Each number is 128 + 32 x the weight over the matrix's rms, rounded and kept within 0 to 255. Layers, rows and columns count from 0.

# layer 4 MLP up, 320x128, rms 0.0797, rows 214-253, columns 96-127
[[157 120 157 146 129 137  86 143 121 102  82 151 124 102  96 135 153 145 131 135 123 200 116 142 164 115 162 130 143  87 130 155]
 [154 148 100 201  85 163 124  89 120 129 130 104 131 179 121 106 122 162 149 129 119 125 113 152 138 112 155  95 220 175  77 189]
 [194  71 107 201  96 147 213 156 119  91 166  89 134 188 149 177 166 126 163 140 142 112 100 114 125  98  94 144 138 130 161  95]
 [126 139 107 152 114  74  94 103 142 137 105 150  36 149  83  95 162 137  81 167 135  68 115 118 123 126  93  51 161 124 155 134]
 [129  98 159 135  61 122 146 132 123 132 118 144 190 167 121 163  82 109 142  78 113 118 121  95 166 115 150 132 131 121 135  97]
 [117 131 104 106  86 156 128 155 161 127 105 161 106  97  92 131 174 112 131  83 117 166 154 157 133 144  65 133 198 132 134 137]
 [142 127 195 181  90 133  96  82 178 168 133 107 122 202  83  75 198 160 153 149 102  39  95 127  78 162  96 136  96 134  83 103]
 [ 69 213 138 160 120 172  85 143  86 162 128 178 156 113  55 144 127 109 161 125 135  84 125 149 129 146 105 155  95  46  99 143]
 [ 86 117 139 114 162 117 165 199 105  83  70 105 128 142 181 117 160 140 102 157 119 152 159 151  90 105 157 135 117 104  87 139]
 [ 86 132 150 137  96 140 187  74 105 148 101 143 134  95 182  98  95 127 188 103 100 130 158 142 135 157 127 147  96  90 141 189]
 [ 54 116 119 128 165 156 110 160 103 138 159 129 156 133  79 133  92  98 100 108 124 120 121 158  98  91  55 124  82  96 186  70]
 [170 138 132 114 113  83 119 100 167  89 106 153  91 121 156 156 154 151 132 150  62 166 148 116  84  92 120  87 143 115 130 136]
 [183 135 132 116 114 212 196 113 147  91  94 163 181 117 191 145 146 106 147 111  85 162 122 156 134  91 143 102 114 174  59  93]
 [136 132 167 128 117 125 142 134 116 184  97 140 203 129 136 134 128 116 171  57  53 114 130 113 133 120  78 166 118  82  65  75]
 [156 131 150 111 108 194 163 147 140 162 151 109 130 149  97 126 154  10 158 135 141 227 163 137  94 140  94 143 114 132 126 115]
 [155 139 121 187 178 110 111 117  88 132 139 152 132 122 122 134  88 104 115 149 155 103 126 135 111  92  64 120 157 103   2 133]
 [113 127 120 138 193  91 127  91 153 126 112 109 127 158 130 113  94 145  87 113 177 179 148 100  48 158 158 107 109 123 172 113]
 [140 119 136 163 143 112  63 101 163 151 169 159 192 134 128 110 109 150 158 131 139 119 169 115 155 168 151 108 118  71 111 145]
 [182  79 168 125 117 111 194 130 110 142 180 110 172 160  81  81 192 121 152 115 129  84 114 139 136 141 115 138 122  49 141  90]
 [162 107 152 171 129 144  62 123 128  89  93 172  88 150 128 115 110 184 109 118 143 170 136 150 105 137 152 139 174 172 157 128]
 [116 173 128 182 103 116  50 102 116  98 111 139 167 124  75 175 154 115 190 126 135  97  94 141 157 107 117 139 201  94 165 121]
 [104 129 134 195 109 125 117 117 107  57 118  83 102 123 255 164 157 144 133 115 141  72 128 137 113  89  73 157  83 100 123 106]
 [146 122 155  96  54 128 122  95 137 105 114  76 121 206 151 155 168 142 162  94 135 118 122 155 134 153 114 137 126 164 112 187]
 [118 199 126 179 123  97 106 122 102 126 152 147 172  87 132 145 152 155 114 125 141 131 122 143 158 116 150 165 133 151 148 156]
 [ 68 132 161 162  77 145 162 110  68  78  44 114 136  45 102 138 128 128 143 133 146 182 126 106 104 121 153 113 121 152 130 122]
 [125 167 114 104 138 110 146 152  87  66 167 101  65  86  92 104 103 112  88  79 121 162 123 112 162 140  80 148 128 121 139  77]
 [164 102 159 106 118 164 119 117 161 171  61  79 149 171 151 114  96 123 160 117 102 158 134 118  89  37 110 106 174  81 126 195]
 [ 51 105 133 101 140 125 109 152 166 147 119  93  99 149 148 142 170 177 102  70 107 113  88 140 126 109 146 158 112 186 111  68]
 [151 135 138 178 132 130  98  80 136 100  65 120  73 127 119 136 166 187 137 146 185 112  59 173 122 139 174 124 164 129 132 121]
 [115 100  99 113 113 193 109  95 123  90 127 158 188 139 109 113  67 139  98 119  89 136 142  95 133 158 190 115 109 106  66 123]
 [159 125 111 157 124 106 126 133 208 137 190 138 152 174 109 123 145 135 134 146 130 111 152 122 121 162 119 138  92  96 122 136]
 [128 149 119  90  62 163 189 130 139  48 146 154 129 160 145 127 120 114 176 102 117 175 129  91 171 128 159 102 116 152 122  76]
 [119 110 121 135  86 117  62 135  98  94 156 142 170 178 116 147 146 150 109 128 138 134 156 117  59  80 121 138 110 131  63 112]
 [ 71 110 124 115 129 128 158 113 100  67 102 162 117 131  99 154 157 127  81 147 128 109 172 120 131  67 106 111 142 145 167  88]
 [183  80 176 148 118 129 121 108 118 145  86 145 129  98 144 135  90 133 106 155  83 168  77 126 150 100 126 134  74 117  84 160]
 [171 129 154 134 128 111 120 135 140 130 138 117 107 113 232 152 130 131 105 142 198 127 119 127 155 135 117 173  91  85 160 108]
 [134 114 122  82 203 142 166  91 138 175 167  79 144 112 153 172  73 111 225 118 173 122 136  98 185 125 100 155 123 157 119 157]
 [111  90 141  84 126 128 107 131  73 131 123 106 124  94 131  49  79 123 142 110 128 137 160 105 126  98 100 150 191 133 147 108]
 [102 122  75 143 117 144 143 113 130  93 107  87  97 126 152  99 142 157 162 137 188 135 117 101  95 127 140 146 124 156 147  92]
 [124 137 138 158 165 120 142 150 161 194 140  63  96 127 166 154 151 127 128 146 143 144 120 104 155 156 170 147 132  95 162 139]]